Each number is 128 + 32 x the weight over its row's rms, rounded and kept within 0 to 255. Layers, rows and columns count from 0. The size above them is the row's rms in percent of the matrix's.

# layer 5 MLP up, 2048x512, rms 0.0954, rows 505-557, columns 384-447
size [ 98 106 100  86  87 102  83  99  97  86 106  97  96  97  99  99 107  97 102 104 114 104 102  99 101  94  94 106  99  86 109  80 105  97 102  82 109 111 100  87  95 105  97  93 107 103  91 100 105  78  99 102 104]
[[135 102 139 135 105 174 154 153 139 145 113 171 115 124 204 123 112  91 109 166 150 122 131 112 114 127  67 125 136 183 131 138  95 101  99 134 137 169  71 107 117 108 109  95 102 117  86 155 153 132 140  88 101 138  94 134 125 161  92 118 163 148 108 154]
 [ 66  62 184 119 142 111 162  98  70  86  88 169 152 125 123 135 115 162  81 120 111 140 102 144 146 145 153 162 127 120 131  58 126 115 115 110  86 118  56 109  87 125  98 136 185  91 103 121 191 155 140 132  98  88 115 105 130 127 111 153 121  91 124 121]
 [178 124 117 178  82 102 143 130  90 156 115  66 146  95 171 122 183  69 138 187 126 141 146 134 101 145  63 129 137 100  65  82 163 121 135 181 114 123  89  93  56 160 180  93 138 112 135  99 162 129 213 115 112  96 134 101 105 163 140 122 106 133 193 157]
 [122 149 107  71 113  70  95  83 150 132 106  95 119  68 112  89 146  92 138 182  96 147 114 170 199 122 161 113 116 141 186  95 185  95 104 157 177 170  99 106 153 135  88 105 113 217 137 106 167 135 156 113 138 101 138 146 125 189 139 188  96 149 185 172]
 [136 126 119 124 126 154  87 127 115 110 166 156 127  63 101 189 113 128 163 108 140  81 108 166  89 140  85 120 154 106 102 124 189 117 159 170 103  92 128  82 122 161 170 144  77  87 140 196 144 117 144 125 145  90 172 103 133 174 130 144 127 144 109  41]
 [145 163 138 129 176 173 158 119 101 132 132 118  61 125 103 159  73 102 129 145 140 123 133 111 117 153 176  96 111 149  69 133 119 148 133 199  98 115 109 113 159  87 135 148  52 185 155  89 118 110 123 133 180 137 149 122 166 113 100  94 116 160 192 123]
 [100 129 131 175  87 120 129  69  70  88 111  70  56 107 108  89 118 159 102 122 141  83 193 105 142 104 105 183 177 143 128 153 172  77  65 140 142 132  89  98 134 136  78 124 129 211  99  96  88  80 123  95  82 168 158 132  86 136 121 122 146 151 138 102]
 [117 149 125  95 116  76 136 156 161 173  72 151 110 170 108  52 126 133 108  91  95 105  89 167 129 200 141 135  98 176 117 109 152 125 167 142  98 176  94 157 154 166 151 102 195 135 163  90 123 116 150  67 136 135 104 154 133 178 101 117 131 151 126 121]
 [146 138 119 125 156 133  80 194 188 189 167 128  88 171 140  52  97 188 112 124 131 144 168 160  86 101 126 134 120 159 108  80 153 175 162 135 101 158 145 105 146 113  89 120  58 142  91  89 145 122 162  86 203 111 158 165  73 101 136 129  96 102  65 120]
 [111  76 179  99 125 122 125  92 162 120 129 120 119 171 100 111  83  79 158 161 162  67 124 153 197 109 107 123 171 151 133 173 127 153  77 141 177 151 107 188 151 112  83 156 158 221  55  62 133 124 156 133 112  92 139 148 129  71 156 134 165 143 131 129]
 [110  72 102 129 153 101 136 131 123 120  75 173 149  99 192  95  68 128 121 151 135 115 142 192 116 176 168 113 205 128 145 109 174 180  35 123 147 110 149  79 188 134 101 154 153 108  65  78 132 147 145 155 108 134 181 112 105  92 111  47  78 141 149  75]
 [158 160 170 172 111 121 112 110 169 100 192  67 149 115 154 153 153  92 133  89  82 196 120 134 143 160 115 138 136 144 203 107 137  85  74  95 111 128 126 173 131 107 157  96 144  57 140 186  56 130 105 113 137  97  46 149 132 108 102 111  98 185 132 113]
 [110  97 123 123 180 151 128 118 194 128 126  87 108 167 145 136 126 138 112 143 112  72 120  87 103 155  81 129  83  97 128 174  96 143 132 128 103 146  96 107  97  89 121 128  95  82 114  93 126 101 103  89 171 134 118 112  87  79 193 109 110 134 111 146]
 [112 122 151 105 152 147 137 193  73 140 153 132 126 139 101 122 115 101 117  99 137 136 138 135 149 132 141 158 118 104  98 154 193 186 135 108 128 112 129 148 157 106 113 143 169 133 150 161 140 123  93  74 162 100 148 135 190  70 107 148 118 119 149 147]
 [147 188 112 178 142 135 184  99 111 107 155 129 150 136 121 149 111 152 112 167 127 125 103 131 113 181 144  86 160  83  85 131 110 144 109 112  97 154 107 193 141 104  83 126 145  99  78 143 100 114 113 115 140 180 121 162 109 145 176 157 108 136 137  61]
 [151  82 107  90  90  97 152 139 122 103 154  77  93 123 170 124 121 119 117  65 135  96  60 154 173 106 170 111 166 106 168 139 148  91 153 156  32 111 127  93 100 156 124 112 157 127  88 103 142 165 119 119  53  85 103 143 148 154 115 162 183  78 118 126]
 [138  95 104 102 104 111 107  77 180  81  81 103 135 136 164 122 111 180 112  94 144  78  90 168 110  97 108 113 161 159 106 110  68 105 100 108 141 141 117 163 100 144 136 121 141 183 154 127 157 124 185 147 143 161 169 124 145  96 152 123  98 110 184 124]
 [170 199 143 120 124 111  64 105 146 126 188  72 112 171 138 147  90 152 178  73 119 129 146 134  90  86 153 169 104 129 105 161 120 158 106  82 155 114 138 134 112 123 140 144 146  96  87 137 124 144 189 168 135 190 179 150  97 122 122  85  98 131 183  82]
 [ 77  97 157 184 156  99 124 103  30 115 101 117 150 173 136 125 138 131 129 193  99 168 132 138 110 167  88 138 132 155  90  74 102 131 167 141 128 101 168  88 144  97 155 146 110 152 189 155 154 175 145 130  46 145  96  87 145  72 133 151 172 102  99 129]
 [102 110 140 165 144 127 176  97 151 197 134 165 141 146 152 128 117 142 128 136 244 128 105 180 157 155 112 139 179 150 152  91 147  91 113 125 129  79 153 144  61 109 122 119 138 115  81 185 188 152 177 101 137 142 157 117 158 124 107 110 160 118 137 105]
 [125 124 100 107 157  99  75  79 149  99 172 113 176 220 127 115  95 110 147 102 133 120 163 147 183 111 142 126  99 166 175  88 158 134 157 166 155 127 161 134 119 115 164 188 126 144 137 170 117  84 101 164 160 139 135 120  90 142 125  96 103 136 166 140]
 [ 76 155 119 132  82  99 132  85  96 167 129 137  89 162 139  81  88 114  90  95  86  65 168 125 128 119 116 135  88 185 125 127 134 122 130  84  91 192 136 155 108 157 136  85 118 121 122 191  91  88  73  67  90 142 140 198 165 116 168 134 148 101 160 113]
 [137 173 128 168 158 123 135 229 113 122 149 132  96 121  92 124 111 153  76 131 132 148 107 182 130 121  83 167 174 101 110 119 142 163 153 138  73 101 119 138  91  85 169  72  65 116 157  72 124 109 119 142 122 134  73 130 165 127 124 100 113 144 119 100]
 [173 110 116 126 143 165 169 142 130  70 140 184 134 142 170  99  93 169  99 115 161 131 141 130 150  62 153 128 130 118 145 184 189 103 161 123  89 149 131 102 142 155  97 151 177 129 102  92 166 132 106 136 144  99 127 137 120 142 185 156 165 115  66 147]
 [ 86 110 154 133  91 114 176 163 203 164 143 120 111 121 218 171 155 137  91 118 147  97 135 164  77 152 121 160 116 149 119  93 166  89 147 165 121 131 148 203 142 102 160 141 153 106 129 108 116 114 185 116 151  80  74 143  92  85 121 175  80 130  71 128]
 [107 152 122 170 160 103 124  94  89 215  61 121 125 130 102  95 130  94 117 149 119 115 112 177 110 143  89 117 139 130 159 164  75 151 163 156 154 106 137 120 142  71  99 128 130 113 104  87 113 148 102 163 137 121 113 106 126 138 120 122 196 141 106 113]
 [128 128 135  87 159  83 139 136 160 118  63 133  98  93 136 138 132  99 109 117 125 133 117  95  98 168 110 154 145 145 116 100 142 170  92 130 174 179 165 106 115 119 134  87 187  96  98 115 145 147 138 112 126 113 132 137  79 153 144 119 130 108 164  88]
 [113 115 146 169 127 151 102 116 132 183 165 106 124 109 105 138 138  94 111 157 141 154 119 139 128 122  73 162 106 153 167  98 150 126  74 161 140 153 103 121 112 182 106 111  58 116 162 141  84 170 123 140 115  77 152 126 143 142 145 117  98 130 115 131]
 [165 126 138  99  81 149 123 163 174 154 147 186 122  88 186 150 172 151 115 154 104  82  52 139 123 155 161 167 127 165  89 166 128  82 127  99 174 144 125 117 165 145 166 139 180 160 152 117 153 125 138 167 129 122 131 152 170 167 157 159 105 148 126 178]
 [ 66  85  91 170 134 144 135 201  86 118 113 168 142 146 116 147  97 114 133 119 122 122 109 115  81 129 113 145  76 106  63  98 100 105  97 148 109 157 145 150 144 106  99 168  99 149  96 141 109 117 134 151 161 138 131 155  98 149 134 178 165 199 163 144]
 [103 136 109 109 153  80  93 154 110 107 109 144 115  81 192 149 142 113 148 100 136 158  80 128 123 103 136 119 115 124 103 122  98 124 107 122 121 101 110 142  82 123 134  71  87 135  97 123  85 156 172 141 126  95 174 168 127 106 127 131  88 135 127 189]
 [118 120 113 128  64 144 127 100  96  90 167 118  66 206 144 211  69 134 125 158 187  95 115 123 106 114 137 173 159 132 157  92 154  97 121 135 127  81 123 146 164 115 142 140 102 139 140 103 114 148  66 159  58  69 135 122  88 178 158  84 164 134 146  43]
 [101  97 129 140 195 107 180 187 133 112 162 121  66 140 160 127 133  92 132 106  93 177 182 169 149 147 122  92 147 169 147  99 118 130 178  69  96 118 117  90 156  96  54  59  81 113 142 167 131 148 113 102 133 119 147 134 124 147 152 129 167 126 134 111]
 [205 114 134 158  99 123 163  92 145 105 151 113  75 168 131 147 106  78 130 136  92 100 110 161 148  92  80 185 142 123 107 172 147 170 134 168 128 150 162  72 143 131  94 165 157 116 116 166 144 162  79  46 110 123 134  87 179  92  65 119 133 134 113 142]
 [137 164 196  98 130 136 122 156 124 102 200 103 153 196 188 130 150 127 178  95  90 149 134 125 111 132 153 123 119 132  94  91 110 144 104 148 178 125 102 120 152 154  68 115 133 121 114 139  83  97 132 143 149  97 110  64 173 156  47 108  90 146 140  70]
 [175 129 108 166 118  64 173 166 141 122 118 104 124 147 157  89 148  94 150 139 128 169 152 102 106 116 110 113 166 199  78 141 103 133 104  96 181 126 111  91 109 122 123 178 135 123 125 129 171 125 186 150 162 170 151 148 179 110 214 113 186  46  52 187]
 [ 84 155 130  62  59 175  71 164  76 140  92 155  98 147 159 112 120 100 113 137 187 131 139 198 100  61  77 121  59 177 135  93 117 108 137 131 150 145 126 120 136 111 164 173  76 143  96 187 176 143 166 157 196 100 160 142 141 141 192 122 110  88 122 124]
 [115  85 124 146 141 101  71 174 123 162 113 191 190 145 136 149 114 133 180 138  53 144  95 143 109 138 119 144 139 126  56 154  96 139 183 148 139 150 157 152 125 171 104 127 166 162  82 101 114  90 129 184 108 168 184 159 130 179 146 160 137 152 138  61]
 [131  80 135 160 127 171  92 169 192 128 107 206 132 101  84 110 133 111 201 103 120 135 143 169 133  63  90 143 176 173 118  81  72 122 117  89 101 181 112 167 123  89 150  93 110 151 127 164 117 126 146 139 104  72  55 134 158 130 103  68 164 104 118  48]
 [115 157 107 171 163 130 141 161 135  97 148 146 136 234  93 185  94 122 102 128 159 188 133 136 108 115  36 186 121 103 146 167 151 127 114 168 108 151 134 123 153 152 129 140 105 120 114 138 126 129 162 140  80 206 150 147 150  83 119 132 159 144 122 111]
 [108 109 130 102  95 123 158 138 131 172 165  95 155 157  50 115  78 137  53 165  98  95 134  71  68 137  87 131  70  97  87 148  92 138 172 211 184 123 149 112 114 161 165 123 153 126 142 118 191 152 158 136 127 170 163 125 160 131 103  79 159  82 133 136]
 [108 147 125 103 111  84  83 163 169 113 115 131  91 162  70 117 164 116 122 113 103 160 110 114 159 169 165  88 143  95 135 151 143  89  66  83 120 160 164 134  95 190 135 134 101  77 143 146 119 159 157 113 110  49 157 122 175 172 171 139 168  83 171 134]
 [156 188 200 120 138 110 106 135 128 141 100 112 146  67 136 163 127 113 122 148 137 137  93 128 101 105 124  93 110 106 114 155 119 140 170  86 145 128 127 129 181 153 155 136 140 126 153 143 129 123 188 138 159 113 150 153  76 149 115 111 161  81 156 112]
 [150  92 168 154 100  79 125 140 143  70 158  90 100 148 158  65  72 147  98 104 135 160 142 128 145  69  82 136 116 171 207 127  92 147  83 126 170 116 164 122 186 161 116 130 125 164 111 190 160 191 150  85 142 107 138 188 120 153 129 124 145  85 113  31]
 [113 135 129 115 146 120 107 125 146 169 184 111 128 130  86  87 167 115 138 155 172 118 141 126 176 144 160 135 133 133 157 128 226 140 185 126 102 108 166 159  70 103  68  91 118 140 118 105 212 157 138 140 137  98 155  91 173 145 122 103 170 148 140 104]
 [ 96 105  91 145 155 123 147  63 118 150  91 128 144  98 168 109 129 107  89  79  93 141 164 146 132 239 117 136 138  99 150 138 174 146  49 121 102 134 111 133 189 119 196 141  98 168 134 152 121 191 147 109  79  96 119 167  84 180  77 148  92 122 167 140]
 [ 70  92 164 133  89 153 114 109  70 150 119 144 132  97 113  96 133  87  82 134 121 148 155  68 183 134 104 200 138 107 122  98 187 140  69 148 183 150 128  72 120  92 109 137 172 111 113 130 100 159 184  77 136 103  98 140 184 116 121  67 130 164 189 118]
 [139 139  82 110 120 122 107 106 156 190 144 109 127 127 154 106 138 138 194 103 117 102 156 105 144  80 159 124 144 123  88 117  45 198 141 148 113 150 104 146 126 201  71 107  87  98 155 130 114 110  77  98 172 125 124 143  88  95 159 130 140 100 172 154]
 [123 140 119 142 142 112 175 122  95  77 197 176 113 151  78 138  83 121 130 116 137 122 111 179 101 106  99 112 126 128 118 150 120 116 102 132 119 158 115 173 107 145  41 135 130 142  73  95 163 138  93 200 123 150 167 126 159 112 156 132 132 101 132  33]
 [118 168 188 153 183 182 147 117 164 123 119 154 156 138  79 179 150 118 164 140 154  24 155 159 113 176 124 133 156 151 105 135 108 137 142 123 111 138 138 180 114 105  88 140 173 149 118  75 127 131 160 177  91 129 169  91 155 121 141 133 215 115  77  92]
 [ 88 119  65 182 108  89 139 125 145 104 176 174 125 107 148 121 128  90  83 113  45 114 125 207 111 157 126 168 166 162 149 155 131 136 114 111 112  98  97 109 138 119 143 132 150 153 138 156 128 183 135 137 148 201 147 148 157 133  56  79 114  83 126 146]
 [107  78 137 153 130 159  93 130 124 165 115 138 103 136  88 122  72  84 134 154  96  64 130  81 145  99 132 113 171 161 168 153 173 205 120 114 126 103 111 116  97 185 172 132 118  67  89 160  84 138 144 153 103 196 143 149 141  85 117 136 118 181 134 140]
 [159 103 114 117 125 135 102 138  92 132 149 176 186 124 155 126  89 134 121 113  99 165 142 123 137 145 146 123 135 190 149 178 122 136 112 110 160  96 174 104 149 111  89 111 136 147 136 151 190 144 117 126 122 127 166 108 105  99 107 108 125 135 140 176]]
# layer 5 MLP down (transposed), 2048x512, rms 0.0956, rows 505-556, columns 384-447
size [100 114  97  80  88 101  81 100 102  88 107 100  92  99  98  92 107  91  96  99  94  94  99  96 105  92  94 109  95  72 115  72 106  99 104  74 106 115 103  81  92 107  99  89 111  98  99  90  96  84  98 104]
[[152 154 111 135 158 122  50 102  89 144 119 121 128 116 115  91  85 198 168 126 161 113  66 149  91  57 126  79 145 187 172 118  86 164 123 112 173  97 125 134 174 123 142 143  87  93  66 136 126 123 117 166 161  92  48  61  92 157 126 178  48  87 160 148]
 [ 88 107 135  65 139 154 112 140 113 101 151 191 142 148 143 148 178 145  99 144 153  62 111 148 142 129  98 126 109 116 193 108 114 137 142 125 113 111 141 132 140  95 141 155 115 143 173 100  71 127  88 107 138 159 108  97 122  52 120 143 151 180 115 170]
 [134 110  57  95 132  64 102  92 145 120 179  92 205  78 170  90 122 118  86 118 124 180 126 129  77  92 162 140 103  74  79 154 132 152 161 133 168  94 153 155 146 143 163 117 156  70  88 109  97 167 147 125  97 183 124  94  83 150 161 141 157 154 157 109]
 [158 161 138  91  88 111 141 146 115 121 101 176 141  86 169 118 157 131 113 101 139 164 128 164 148 132  91  56 124 134 107 143 154 141  91 194 144  78 113 123 150  88 157  77 162 106 154 177 111 212 139 170 123 144  88 137 109 123 123 136 134 178 125 161]
 [114  85 122 106 133 149  79 165  72 107 143  99 132 161 121 160  93 137 191 144 164 129 159 128 111 103  77 135 127 101 116 171 133 185  84 122  93  45 105 131  94 138 107 177 126 125 125 121 136  91 131 134 178 103  81 111 156 120 118 186 110 106 137 147]
 [117 193 107 128  50  75 114 130 138 171 157 156 187 208 111  87  95  86 136 167  86  91  58 149 157 109 101  70  82 131 147  63 116 118 129 119 103 140 135 143 131 116 140 127 135 192  87 175  72 106 158 105 154 160 121  96 130  87 127 160 126 136 118 140]
 [110 209  80  87 110 143 155 140 189 212 127 175 192 119 128 202  94  99 143 115 143 179 126  84 133 161 126 115 176  54 143 103  86 170 163 158 144 150 145 161 128 130 125  95 147  94 111 101 165 138 153  49 201 166 117 123 143 128 113 159 124 168 101 138]
 [182 121 158  65 122 148 172  91 114 123 182 170 119 172 139  90  93  89 159 156 120 109 170  92 120  69  88  75  82  40 104 181 135 148  97  76 123 116 100 148  84 103  85 140  69 143 120  77  98  94 124  65 139 132 151 106 165  81 133  45 101 140 130 131]
 [138 144 133 141 123 162 140 114 127 150 146 184 155 120 111 130 146 159 176 144  69 154 120 162 129 133  83 141 129 141  72  84 161 146 118 112  98 122 107 115  88 157 111 187 194 188 153 128  82 119 149 100  99  89 184 137 121 143 122 129  95 114 150 179]
 [156 130 151 118 137 142 121 131 142 108 124 142 122 137 133 172 173 178  64  80 117 159 177 135  79 113 136 140  84  67 104 137 109 142 158 146 116  87 185 134 108 158 132 111 146  82 180 150 125 133 101  92 156 175 111 159 123 146 119 135 108  86 116  93]
 [203 101  85 110 133 107 153 107 122 134 150 157 154 105  87 161 140 128 116 136 173 174 161 129 145 107 133 146 149 125 147 106  52 128 123 111 132 137 127 137 136 125  99 122 114 128 108 148 152 110 114 109 149 108 161 127 123 138 119 136 145  94 169  74]
 [ 87 165 100 147  90  99  66 137 135  91  85 128 176 155 143 146 160 164 105  99 114 148 140 131 124 108 110  83 113 163 144 118 131 144  93 152 153  72 159  96  70 138 148 166 133 174 156 144 150 100  84 125 185  86  68  57 104 100 194 156 136 140 133  91]
 [109 112 172 188 200 140 129 159 140 191  89 139 182 124  81 132 122  52  67 205 121 192  98 115 166 171 212 160 105  83 108 109 127  66 147 131 151 195 152 107 133 103 149  68 124 164 136 137 118  83 127 169 153  97 154 187  84 142 146 135 108 150 198 113]
 [168  84 118 142 168  86 114 146  90 139 152 162 145  93 167 138 107 168 113 151  76  66  63 108 169 168 155 148 117 125 113 119 110 163  84 111  82  97 122 185  96  98 115 173  33 134 134 195 187 132 159 101 121  93 136 147  80 118 140 142 149 157 186 109]
 [119 112 126 156 136 184 115 107 107 157 138 148 127 101  36 112 111 121 154  93 128 128 134 125  88 170 113 122 151 202 138 139 115 156  82  95 116 173 119 190  98 145  59  70 135 137 126 123 115 110 117 107 157 126 108 111 143 118 154 178 164 172 140 188]
 [ 59  75 113 142 168 163 160 110 123 204 123  60 100 132 104 113 183 147 178 138 114  77 197 122 128 139 136  98 118 138 117 162 111  81 122 117 150 128 100 101 116 118 199  93 134 116 125  98 149  46 149 158 114  99 155 102  97 210 108  89  97 160  87 105]
 [110 117 117 149 117 122  23 131 139  87 173 175 135 110 107 149 101  90 120 132 113 173 122 129 139 132 113  96 152 109 133 138 167 176 127  67 118 136  77 116 150  74 157  94  96 122  49 156 120 121 179 114 125 131 127  60 144 108  76 124 128  67 200 105]
 [134 130 102  91 172 118 148 153 138 146 139 166 143 115  87 104 109  79 183 141 147 102 127 146 115  83 129  61 142 121 120  69  77 152  99 188 102 158 115  98  67 171 153 134 164 131 109 110 140 110 172  99 109  93 140 122  80 175 175 175 124 127  51 189]
 [ 97 140 159  95 177 142 107 139 116 112 157  75 157 124 138  93  65 102 120  83 149 103 172 194  87 138 133 120 111 182 114 121  88 121 154 104  99  82 120  70 145  88 135 146 154 103 126 103 163 128 121 138  99  94  98 154 113  80 101 117 152 153  98 125]
 [143  87 153 134  92 187  75  96 101 148 125 141 136  95 115 121 157 150 103 100 108  99  91  85 134 111 141 147 120 166 116 125 188 125  81 125 104  99 106 118 147 119 114 103 188 125 203 133 106  77  93 113 119 147  87 162 108 156 123 154 117  67 134 118]
 [156 105 138 116 156 136  96 135  84 169 108 124 167 161 100 131 117  99 108 136  84 126 145  69 124 144  85 214  99 130 104 185 143 162  87 174 105 136 107 129 102 129 107 174 146  97 138 119 163  90 137 169  94 124 174 102 155 140 100 133 104 116 189  92]
 [126  91 147 138 179 145 148 205 127 101 148 145 142 101 124 140 151  94 145 118 167  73 180  87 197 107 167 146 135  93 135  59 129 156 191 113  84 158 150 133 140  57 108 199 130 104 148 163 164 141 143 154 108 107  79 158 174 143 118 108 124  92 204  57]
 [137 140 117  85 114 184 111 140 141  88 102 152  89 120 117 131 113 106 143 136 135 148 120  87 123 120  79 113 179 118 163 152  67 123 149 125  77 175 108 106  75 106 157 156 131 105 112  65 122 152 142 131  96  83 126  99 154 122 135 101  95 117 120 184]
 [128 125  92 147 100 132  83 117 100  61 148 135 119 172  93 180 165 146 105 138 134 102 111 120 106 122 132 120 121 100 124 104 140 163 141 142 127 215 255 133  96 117  65 107 198  94 141 163 184  50 163 123  92 154 168 107 162 142 164  96 141 116 108 106]
 [164  97 155 104 131 120 155 125 138 160 159 110 150 150 148 122 131 128 145 151 190 169 104 138  90 117 140 181 124 130 159 125 109 159 137 130 131 161 106 197 106 130 176 120 126 146 137  99 105 150 147  94 105 136 157 214 140 141  60 128 140 142 113 160]
 [110 127 192  79 145 116 132 161 135  71 127 130 119 164 153 124  79  91 127 154 102 133 143 153 185  93 102  64 177 139 124 147 118 109 118 109  86 123 163 164  95 180 130 146 105 159 122 115 154 178 117 146 140 128 116 176  74 140 118 160  78 113 121 152]
 [181 178 104 127  76 140 103 164 109  81 157 145 101 120 126 132  76 117 124 117 134 138 112 115 155 117  81 145 121 106 145 156 141 140 149  54 195 121 103  96 110 223  99 154 111 125 155 113 131 140 120 115 125 152 163 130 112 149 105  99 122 146  66 111]
 [179 143 100 132 135 140  89 138 143 137 176 154 116 134 143 164 132  94 114 141 156 106 140 153 127 126  68 123  79  63 120 106 106 144 160 134 119 138 118 172 146 164  70 142 128 101 127  88  54 139 148 147 146 136 110 127 147 119 146 132 169 117 155  97]
 [162 137 100  66 156 105 114  60 176  90 110  70 138 133  90 161  78 113 160  89 170 109  76  93 135 110 146  62 128 133 138 115 126 168 123 168 147 114 101 155 133 114 118 186 128 102  81  99 123 118 124  99 146  95 123  83 164 104 116 160 224  78  95 108]
 [ 93 123 158 115 104 163 161 127 106 187 147 103 132 144 114 109 134  64 189  77 102 105 121 148 195 164 132 129 158 105  83 161 173 102 148 115 107 123 151 100 120  92 124 118 169 180 170 125 146 210  82  68 154 181 112 104 115 143 120 132  77 108 134 113]
 [135 137 151 155 104  99 149  65 171  56  76 146 167 123 146 155 135 127 117 131 149 123 162 200 126 150 150 161 103  76 134  86 120 120 120 169 138  94 118  55 150 126 124  98 137 123 160 121  89  99 170 105 104  82  89 126 141 119  45 143 122  95 104 157]
 [117 139 135 131 155 107 178 149 159 163  93  64 132 127 107 113 132  95 100 128 135 115 133 102 113 176 116  81 155 103 167 104 117 139 141 140 185 115 153 134 140 132 135  63 144 154 174 140 151 150 111  90 151 170  75 141 182  60 193 130  74 128 126 218]
 [163 108 110 176 155 146 156 141 179  54 115 124  70 159 214 124 137 108 134 220 114 107 126 107  87 179 152 123 173 114 119 140  69  71 151 164  91  67 156  71 138 110  71 153 191 182 107 131 110 107 138 108 142 149 175 174 157 190 161 135  85  70 107 119]
 [122 192  88 193 175  84 146 147 159 198 168 154 197 146  76 166 131 165 146 110 131 115 123  87 159 127  96 160 107 127 170 101 114 158 139 142  82 107 114  85 157 139 169 104  99 103 148 173 110  51 187 128 138 190 152  98 121 147 116  95 156 150 162 174]
 [171 161 126 110 117 164 132 115 141 182 171 108  69 135 116 134 136 202  64 182 106 143 196 181 131  73 117 151 144 114 139 175 162 113 125  93 167 165  42  79 139 178 119  98 152 142  99  85 115 137  95 143 152 122 100  44 164 176 134 100  59 101 100 104]
 [ 74 147 125  92 117 174  78 112 127 111 127 160  98 158  90 152  97 128 165  83 121  97 157 143 159 198 106 157 149 130  72 148 152 180 114  62 126 113 141 156 180  94 139 100 125 161 137 133  92 121 119 101 146 179 127  87 100 103  99 107 124 123 190 129]
 [125 169 105 171 124 130  84 163 164 153 170  96 161 130 118 110 145  56  85 142 125  41 100 170 177 141 149 111 149 213 123 154 110  87 111 101 114 167 169 146 149 167 171 121  92 150 106 217 148 158 113 182  78  99 130 114 178 110 125  65 100  94 138 148]
 [159 123 146 106  79 154 142 124 100 130 104 153 130  83 114 139 110 120 101 117 103 203 160 101 129 152 168  72 119 126  82 122 127 127 141 127 164 160 119 154 154 148 120 123 138 144  80 127 130 123 127 138 127  96 133 122  99 147  70 129 108 151 133 106]
 [ 93 148  99  58  55 119 143 166 184 168 113  97 108 137  77 125 125 117 154 144 144 155 123 154 126 176 156  97 141  99 142 174  86 136 162 152 126 157 132 156  79 170 144 102 117 116 119 107  94 124 108 169 139 125 126 159 124 102 100 121 147 150  79 153]
 [126  82 108 110  79 159 159  92 173 171  99 158 180 133 131 159 135  93 145 150  98 165 157 121 103 135 195 147 118  65  85 120  91 100 129 146 140 146 186 127 134 134 135 106 100 104 116 141  96  90 170 120  89 120 126  78  96 119 141 132 174 111 128 165]
 [107 125 132 150 175 160  54 160 109  94 168 121 120 154 134 182 112  97 159 134 122  69 136 136 114 130 104 158 119 133 110 101 104 116 119 144 115  73 135 102 150 158 134  94 129 140 124 113  86  79 113 143 151 136 158 155 179 141 190 151 109 121 138 103]
 [118 103 160 178 126 116 137 160  88 101  98  95 100 178 187 152 167  85 109 169 131 101 153  92 117 150 115 135 124 116 107 101 128  89  94 141 129 155 141 100 138 133 145 155 129 150 112  98 104 145  95 134 138 107 103  89 186 193 117 183  94 108 170 115]
 [191 113 134 105 144  85 123 135 149 117  93 176 145 123  94 131 114 117 112 107 116 127 143 132 143 142 124 170  65 146  74 114  83 135 151 111 105 146 103  70 139 117 181 148 116 173 151 170 108 115 119 136 106 173 111  99 144 153 167 121 168 171 151 102]
 [140 162 120 140 155  89 110 150  38 103 167 159 145  98 133 184 183 181 196 122 124 127 142  77 127 145 167 142 172 112 126 155 121 189 137  98 138  93 107 122 155  27 145 142 164 131 111 137  98 107 101 150  98 181  96 123 115 112 149 170 103 133 134 147]
 [156 151 142 149 134  84 170  52 157 125 135 119 150  74 134 159 123 116 184  71 115 141 145 123  94 134  59  89 153 135  58 143 119 119  80  55 160 119  77 115 157 142 133 144 131 119  91 151 148  94 172 105 132 125 150 129 109 136 154  93 135 157 137 155]
 [134 101 154 111 136 130  91 128  87  96 112 175 140  47 108 125 168 130  91 150  64 143  96 130  81 145 131 154 206 112 119 129 141 211 139 138 103 147 170 166 123 110 105  80 109 143  96 211 166 106 143  77 134 109 101 102 119 109 139 119  97 103 104 111]
 [129  96 133  75 122 134 112  80 182  45  95  99  93 143 151 127 101  96 174  80 142 117  83 146 125 129 170 104 118 181 138 171 133  68 122 159 123 107  89 120 179 148 142  85 149  99 130  68 145 109 168 135  49 165 120  86  83 127 106 140 159 142  84 161]
 [ 84 151 126 116 120 129 150  93  91 133 155 111 126 161 112 158 129 127 235 134 128 172  64 151 162 146 190 166 114 117  87 123 111  83  84 162 110 135 123 107 154  93  99  80 172 118 153 111 104  91 119 118 103 225  87 112 220 158 125 154  83 122 137 101]
 [102 182 135 134  88 155 145 126  98 137 115  54 151 121 137 116 109 124 152 160  52  88 159 170 118 144 150  99  94 129 160 125 105 122 105 125  51 139 144  81  98 133 156 101  75 115 152 155 146 117 149  93 158 102  94 162 125 155 152 122 117 122 149 171]
 [104  68  91  60  96 122 139 111 174 120 188 104  87 105 156 133 157 139 189 147  80 206  92 145  92 146  79  93 121 129 129  97 200 116 112 146 177 156 126 127 141 176 145  74 145 126  92 173  63 122 105  67 123 114  92 156 133 114  76 166  98 152 186 128]
 [137 120 177  98 175 127 121 143 154 103 128 104 111 116  90  96 146 137 119 167 143 186 202 155  98 119 124 115 128  70 120 167 109 134 112 120  81 142 166  67 203  83  99 155 128 100 119 116 126  87 143  95 121 170 104 125  76  96  88  87 136 107 150 114]
 [141 122  70 141  86 134 152 176 117 121 101 170  91 113 109 173 109 103  91 143 115 128 152 111 146 128 129 148 129 105 130 117 151 140 134 142 165  91 121 105  83  92 172 186 142 130 127 171  94  94 170 122 195 118  89 144 106  53 169  87 127 188  88 175]]